Part of a small language model's weights: 2672 steps.
Each number is 200 + 40 x the weight over its row's rms, rounded and kept within 0 to 999. Layers, rows and columns count from 0. The size before them is the row's rms in percent of the matrix's.

# down: layer 3 MLP down (transposed), 640x128, rms 0.128, rows 49-61, columns 0-127
# up: layer 3 MLP up, 640x128, rms 0.134, rows 50-61, columns 0-127
down49,099,199,176,178,203,224,184,192,219,218,201,227,177,199,179,226,236,214,210,195,289,273,202,166,134,229,231,214,219,182,134,190,243,262,163,261,194,191,216,215,228,233,156,171,219,184,174,289,237,209,196,231,216,215,194,208,176,153,178,109,181,254,228,190,158,243,213,212,233,97,189,270,200,172,165,145,223,210,236,212,217,214,220,208,227,122,142,201,125,222,199,180,138,155,298,141,181,243,232,229,221,148,134,255,279,169,197,232,131,243,234,277,201,161,225,255,211,114,150,169,219,148,214,206,116,176,225,194,202
up50,092,164,187,177,226,123,163,253,147,144,158,233,289,155,193,219,192,190,166,240,201,246,130,206,182,259,226,233,220,164,164,109,244,176,153,197,220,198,227,238,177,276,198,226,240,181,222,260,224,231,221,240,187,209,184,248,247,212,206,231,211,214,261,191,209,213,174,189,195,183,189,172,162,179,134,155,169,174,211,243,186,295,220,209,262,171,154,206,177,220,228,226,230,163,300,171,229,228,213,213,164,107,168,189,124,212,216,202,249,116,235,186,196,214,161,181,149,246,202,150,142,170,139,247,244,128,127,215,145
down50,110,206,253,209,241,217,108,217,198,183,73,244,258,157,189,247,253,209,256,220,200,214,200,203,197,208,194,194,171,244,162,103,263,195,208,238,115,238,177,234,154,234,200,182,298,190,195,138,212,256,274,226,252,226,211,247,266,196,164,242,220,300,193,205,173,224,133,203,182,188,258,212,208,243,149,235,157,173,194,207,228,169,208,190,227,165,164,175,99,196,216,140,186,206,223,258,171,269,194,187,198,176,185,192,199,184,202,200,170,192,224,233,73,145,182,202,166,205,243,206,173,201,190,201,250,207,193,205,163
up51,116,201,143,194,195,242,203,175,162,196,239,175,185,179,225,200,180,245,248,256,150,233,210,230,194,143,227,170,115,203,189,182,181,177,192,188,162,222,243,154,189,204,289,242,258,281,177,265,195,162,184,176,216,261,204,209,186,258,226,237,156,191,161,239,217,240,200,249,174,221,226,232,194,163,241,170,200,158,180,216,199,265,194,120,223,175,199,151,208,183,141,210,201,233,172,169,202,23,128,102,206,172,247,205,248,258,183,188,203,189,244,229,173,171,217,164,189,208,213,183,214,210,213,179,201,315,224,113,163
down51,118,209,239,211,178,195,209,248,189,180,128,118,267,260,238,201,167,189,180,223,191,145,172,229,167,219,248,262,196,170,294,228,218,187,227,181,218,198,202,207,155,185,188,202,187,175,212,154,207,191,228,268,161,209,197,191,293,219,114,140,234,233,134,207,116,96,185,210,178,264,216,203,164,234,218,199,140,176,94,198,221,260,186,225,169,252,142,261,222,170,149,226,178,177,192,181,220,156,182,193,196,223,261,204,230,200,246,259,189,202,191,250,155,241,245,219,170,260,192,247,210,272,142,274,198,216,133,223,179
up52,083,208,262,201,211,191,166,183,228,168,199,159,184,239,244,184,136,191,274,257,239,239,219,157,198,193,116,270,179,213,244,215,210,238,189,195,291,261,235,178,156,160,220,136,272,112,182,179,232,124,211,213,221,198,238,102,195,174,204,219,232,224,239,183,169,250,172,229,198,153,240,196,145,205,274,146,189,156,242,172,210,158,221,185,191,237,237,175,139,203,178,171,236,235,170,185,180,282,207,248,177,186,164,219,221,175,161,210,173,216,216,123,207,135,214,206,245,191,218,197,226,265,312,200,279,137,180,153,196
down52,081,201,222,197,222,210,117,221,233,167,225,164,219,171,168,189,218,293,154,230,148,173,179,184,192,222,168,170,243,162,223,217,297,261,213,225,198,126,148,242,201,189,197,214,127,165,151,215,197,119,201,160,161,255,140,202,196,222,171,238,172,182,209,169,128,255,164,168,217,178,208,156,256,200,182,188,65,199,122,190,249,221,176,154,252,233,184,176,170,126,223,235,197,186,250,153,203,243,275,187,279,162,212,161,259,207,162,168,216,196,173,264,212,163,207,181,209,213,198,220,262,157,176,212,141,219,281,226,220
up53,092,221,152,135,158,216,233,173,220,176,261,205,259,193,244,151,224,191,184,235,215,134,254,234,233,144,169,180,171,155,149,156,246,179,167,253,241,216,148,151,193,229,190,127,262,173,203,180,195,199,157,289,133,255,196,235,106,217,197,213,279,237,247,214,158,197,277,172,206,170,196,232,200,230,188,207,113,189,244,188,176,203,222,138,224,173,133,215,146,232,191,150,194,208,242,217,268,202,169,221,262,174,198,217,113,257,269,180,177,212,188,139,158,182,177,168,206,285,244,226,183,210,273,188,173,209,164,186,232
down53,088,250,191,223,193,165,171,295,214,211,226,218,159,210,148,200,175,205,168,240,186,215,192,161,143,233,200,194,261,268,178,201,158,255,185,214,112,246,229,243,218,221,204,228,243,189,186,205,215,156,264,165,221,141,227,155,223,216,172,240,107,179,167,144,166,201,169,126,227,199,221,217,178,251,213,243,275,176,213,204,265,201,208,187,241,251,193,228,276,206,206,204,222,250,147,180,128,169,266,207,176,239,221,189,243,154,172,204,200,231,162,221,249,139,334,146,225,146,176,123,217,169,132,218,275,223,220,235,219
up54,085,218,213,209,163,183,145,155,173,193,173,170,157,168,211,143,201,238,269,180,192,145,192,229,216,207,230,135,264,239,172,136,225,219,163,169,240,262,238,215,194,192,232,175,248,190,198,174,179,200,194,204,145,189,246,198,186,308,177,229,220,222,202,245,197,171,296,178,234,168,168,224,252,166,223,212,211,330,195,180,202,213,248,188,257,170,162,92,197,165,171,142,221,99,174,227,179,225,251,142,205,157,196,223,198,225,207,251,200,296,164,205,219,216,184,112,143,229,237,234,173,211,189,154,198,261,255,147,219
down54,088,260,96,242,240,243,230,216,267,207,206,235,289,236,130,238,185,208,176,259,138,224,227,204,201,174,143,257,161,225,148,217,164,79,177,271,133,140,179,134,179,216,157,181,173,205,263,236,144,220,222,176,192,217,194,220,196,225,231,215,182,150,188,140,152,184,212,167,145,245,225,172,131,243,220,225,162,129,166,180,206,208,122,284,210,188,197,230,182,244,234,203,205,247,207,169,228,192,215,206,136,206,210,195,174,167,183,157,193,137,258,215,244,212,193,237,211,216,197,157,176,213,204,261,128,189,160,249,181
up55,114,216,208,231,200,229,179,172,182,302,240,173,261,210,129,179,205,240,163,149,213,154,140,204,194,183,166,199,109,227,225,192,247,231,199,111,188,200,182,209,242,180,159,153,215,177,191,254,240,175,200,214,215,156,222,164,229,161,188,99,212,236,174,189,223,217,197,223,184,250,98,197,220,231,152,250,184,165,228,209,239,189,207,184,225,182,155,182,259,186,236,249,255,303,208,176,211,169,246,237,288,183,169,234,268,156,128,213,251,225,287,219,97,177,196,152,168,243,151,172,195,178,206,210,168,249,168,198,238
down55,094,197,177,182,186,144,254,247,229,135,216,196,161,222,211,213,131,221,149,170,193,291,259,233,188,213,308,135,291,224,178,191,227,191,194,259,203,202,255,232,176,218,185,210,236,241,224,191,194,201,264,185,171,238,226,221,162,172,212,266,162,234,219,204,169,210,249,149,190,213,184,190,165,189,218,124,254,226,224,178,156,190,227,126,227,209,252,191,173,227,145,140,195,79,208,264,212,236,175,224,150,225,161,224,180,246,193,145,191,171,133,146,188,149,162,244,292,185,282,184,219,237,178,173,258,213,158,203,213
up56,100,162,200,140,260,116,227,233,227,221,128,158,167,222,245,200,125,140,143,182,218,242,204,197,219,240,167,165,91,198,181,231,141,182,201,219,231,178,224,150,264,164,224,166,215,122,208,197,157,236,193,283,194,148,232,235,141,130,205,109,188,217,251,217,163,207,196,281,281,145,145,211,151,213,240,249,151,203,129,213,236,281,187,185,226,184,215,212,218,185,188,167,164,208,254,206,206,204,241,180,198,218,197,123,179,177,209,190,116,232,182,207,241,197,178,198,239,175,169,155,170,154,220,202,232,264,166,200,200
down56,100,198,180,184,195,208,180,254,197,242,218,188,204,242,256,189,191,199,225,222,118,144,262,110,181,188,210,243,234,184,220,188,247,217,197,257,260,211,181,166,221,190,186,182,187,239,153,244,282,189,223,131,184,174,231,183,210,241,175,174,216,262,75,200,205,137,211,152,161,209,232,241,225,127,158,264,265,192,177,233,279,136,199,266,131,212,200,194,203,202,114,255,179,220,259,229,151,266,158,251,217,218,243,193,116,194,219,214,198,238,171,256,213,219,215,259,203,262,142,170,231,195,248,209,185,264,173,195,207
up57,090,134,225,208,202,215,227,223,208,240,178,237,204,254,215,211,257,146,241,227,182,166,216,185,238,132,239,267,187,199,227,235,269,218,196,256,177,288,206,192,126,215,199,176,206,159,147,159,278,233,175,188,121,182,128,183,204,186,121,228,198,208,170,285,122,254,124,222,271,274,181,190,140,178,169,212,206,156,197,230,209,159,263,167,243,241,254,166,128,196,171,209,168,171,206,185,195,208,155,216,194,193,190,219,240,170,212,179,208,210,220,227,167,169,223,253,154,266,192,225,252,298,190,184,126,175,156,141,232
down57,088,244,140,204,188,265,193,235,233,174,254,197,183,235,192,215,134,257,182,181,216,186,143,199,163,265,207,161,203,217,230,197,128,196,248,144,247,139,178,197,268,181,203,276,190,254,224,261,206,175,170,221,225,202,267,162,261,185,291,233,205,186,215,172,329,150,243,180,204,184,253,154,254,245,228,202,162,243,159,160,248,192,160,235,235,180,205,174,240,183,182,257,244,184,191,233,228,223,298,154,235,266,164,245,163,201,183,237,165,175,166,208,201,221,191,129,244,162,208,195,177,147,221,273,248,174,214,256,167
up58,103,116,261,116,213,165,151,227,182,178,187,276,211,237,120,249,214,230,216,149,219,207,170,242,199,204,198,173,196,189,238,213,194,188,164,207,202,184,128,208,178,185,194,95,260,268,232,252,210,216,199,235,239,264,179,210,182,252,207,176,230,203,173,223,228,182,136,179,234,280,207,224,208,177,232,212,206,207,169,252,196,252,231,195,219,87,224,181,196,249,232,160,211,222,161,171,162,262,203,200,182,275,259,188,207,208,252,203,238,296,179,189,158,154,264,183,213,175,267,167,189,258,271,207,246,110,189,204,264
down58,095,232,105,275,195,214,231,154,150,228,162,154,213,268,260,160,191,239,210,223,233,199,211,164,212,114,125,214,221,192,237,123,211,209,252,188,175,200,222,196,246,261,188,226,133,117,260,179,196,129,176,204,201,216,228,169,208,209,205,225,143,223,220,127,229,220,275,200,192,200,216,314,193,207,217,207,153,218,268,147,248,155,226,193,235,204,214,225,199,154,196,168,201,155,210,214,240,192,174,133,219,180,212,217,179,186,175,249,106,170,229,224,217,205,117,188,179,197,208,199,317,225,155,204,165,211,263,173,251
up59,098,168,138,197,239,219,183,233,153,195,199,246,105,174,165,219,202,211,248,236,96,152,217,180,143,182,221,210,181,177,223,178,218,178,239,218,172,139,257,178,215,224,169,125,193,173,290,201,148,175,191,198,241,181,242,212,200,240,151,172,136,241,196,222,203,268,224,189,190,213,197,175,219,173,188,269,141,192,205,194,145,216,197,229,178,185,156,104,235,265,218,170,100,216,209,221,222,290,259,186,226,235,196,245,253,93,208,177,217,242,173,223,198,176,154,216,214,266,233,259,173,170,193,191,249,209,165,120,134
down59,095,128,254,206,228,195,147,165,234,102,169,205,204,216,214,145,163,214,227,212,230,212,172,230,195,285,188,255,163,219,174,181,148,201,185,149,212,194,193,203,242,239,256,252,227,240,157,193,288,242,238,168,190,209,242,190,181,215,196,251,248,155,215,218,198,176,212,257,257,163,172,194,226,191,228,195,254,249,208,241,169,200,178,198,219,228,270,235,211,199,187,225,274,228,257,120,136,120,178,175,197,188,181,217,213,222,135,133,273,69,218,120,204,225,212,180,197,152,174,152,165,275,172,246,186,205,173,253,250
up60,099,252,169,195,149,223,183,177,173,241,208,240,207,106,209,205,222,245,220,183,217,194,254,183,166,218,120,122,175,190,170,197,264,173,215,232,250,97,261,111,175,213,235,220,163,172,201,201,134,166,224,137,209,258,181,209,210,208,235,149,183,273,158,239,156,151,232,242,245,191,212,200,196,225,208,176,220,214,144,177,180,236,274,229,251,255,234,250,150,237,208,149,161,235,154,179,187,231,228,200,172,233,122,205,158,284,158,123,236,239,124,218,151,181,173,158,219,218,218,206,235,156,237,179,229,131,244,238,208
down60,096,240,212,195,199,162,169,204,165,211,208,142,143,216,258,161,192,163,226,160,183,200,221,220,162,254,163,290,167,197,220,232,196,253,248,173,179,219,154,263,109,245,166,195,226,186,178,200,232,205,172,195,219,99,167,182,227,160,238,153,164,70,146,160,187,209,212,173,163,186,170,188,264,169,170,182,190,234,235,252,224,202,218,220,177,192,214,187,187,83,224,195,205,230,246,199,275,202,225,193,254,249,194,243,285,132,231,265,177,161,266,210,239,184,209,173,216,276,114,245,170,241,215,219,172,186,174,166,245
up61,099,170,149,228,190,136,135,233,197,215,239,232,198,121,210,180,159,169,224,219,219,274,159,222,200,173,221,164,232,255,197,270,204,199,190,249,204,177,161,233,253,187,115,258,237,160,205,255,177,227,200,283,154,139,252,189,180,133,243,217,127,180,225,191,212,267,177,214,176,180,248,192,228,222,253,166,189,165,169,187,130,253,230,201,140,234,244,100,190,165,254,231,169,204,217,192,198,211,105,162,194,235,191,209,179,175,227,163,205,183,192,177,233,259,251,243,106,233,121,176,173,218,203,202,216,184,296,156,198
down61,092,215,165,154,220,218,250,180,236,231,142,174,201,204,200,263,159,170,194,179,211,143,219,173,195,235,197,209,160,191,188,219,268,216,229,173,132,277,159,214,134,202,276,157,150,181,268,157,195,154,218,200,192,289,78,198,174,251,214,200,249,259,207,274,211,159,202,173,127,227,188,150,156,168,153,226,233,204,214,161,195,232,217,142,209,141,155,219,206,219,166,125,212,228,228,116,214,121,216,186,175,153,210,178,200,228,231,221,233,286,253,152,232,201,126,180,202,249,209,161,180,241,182,228,128,212,139,221,200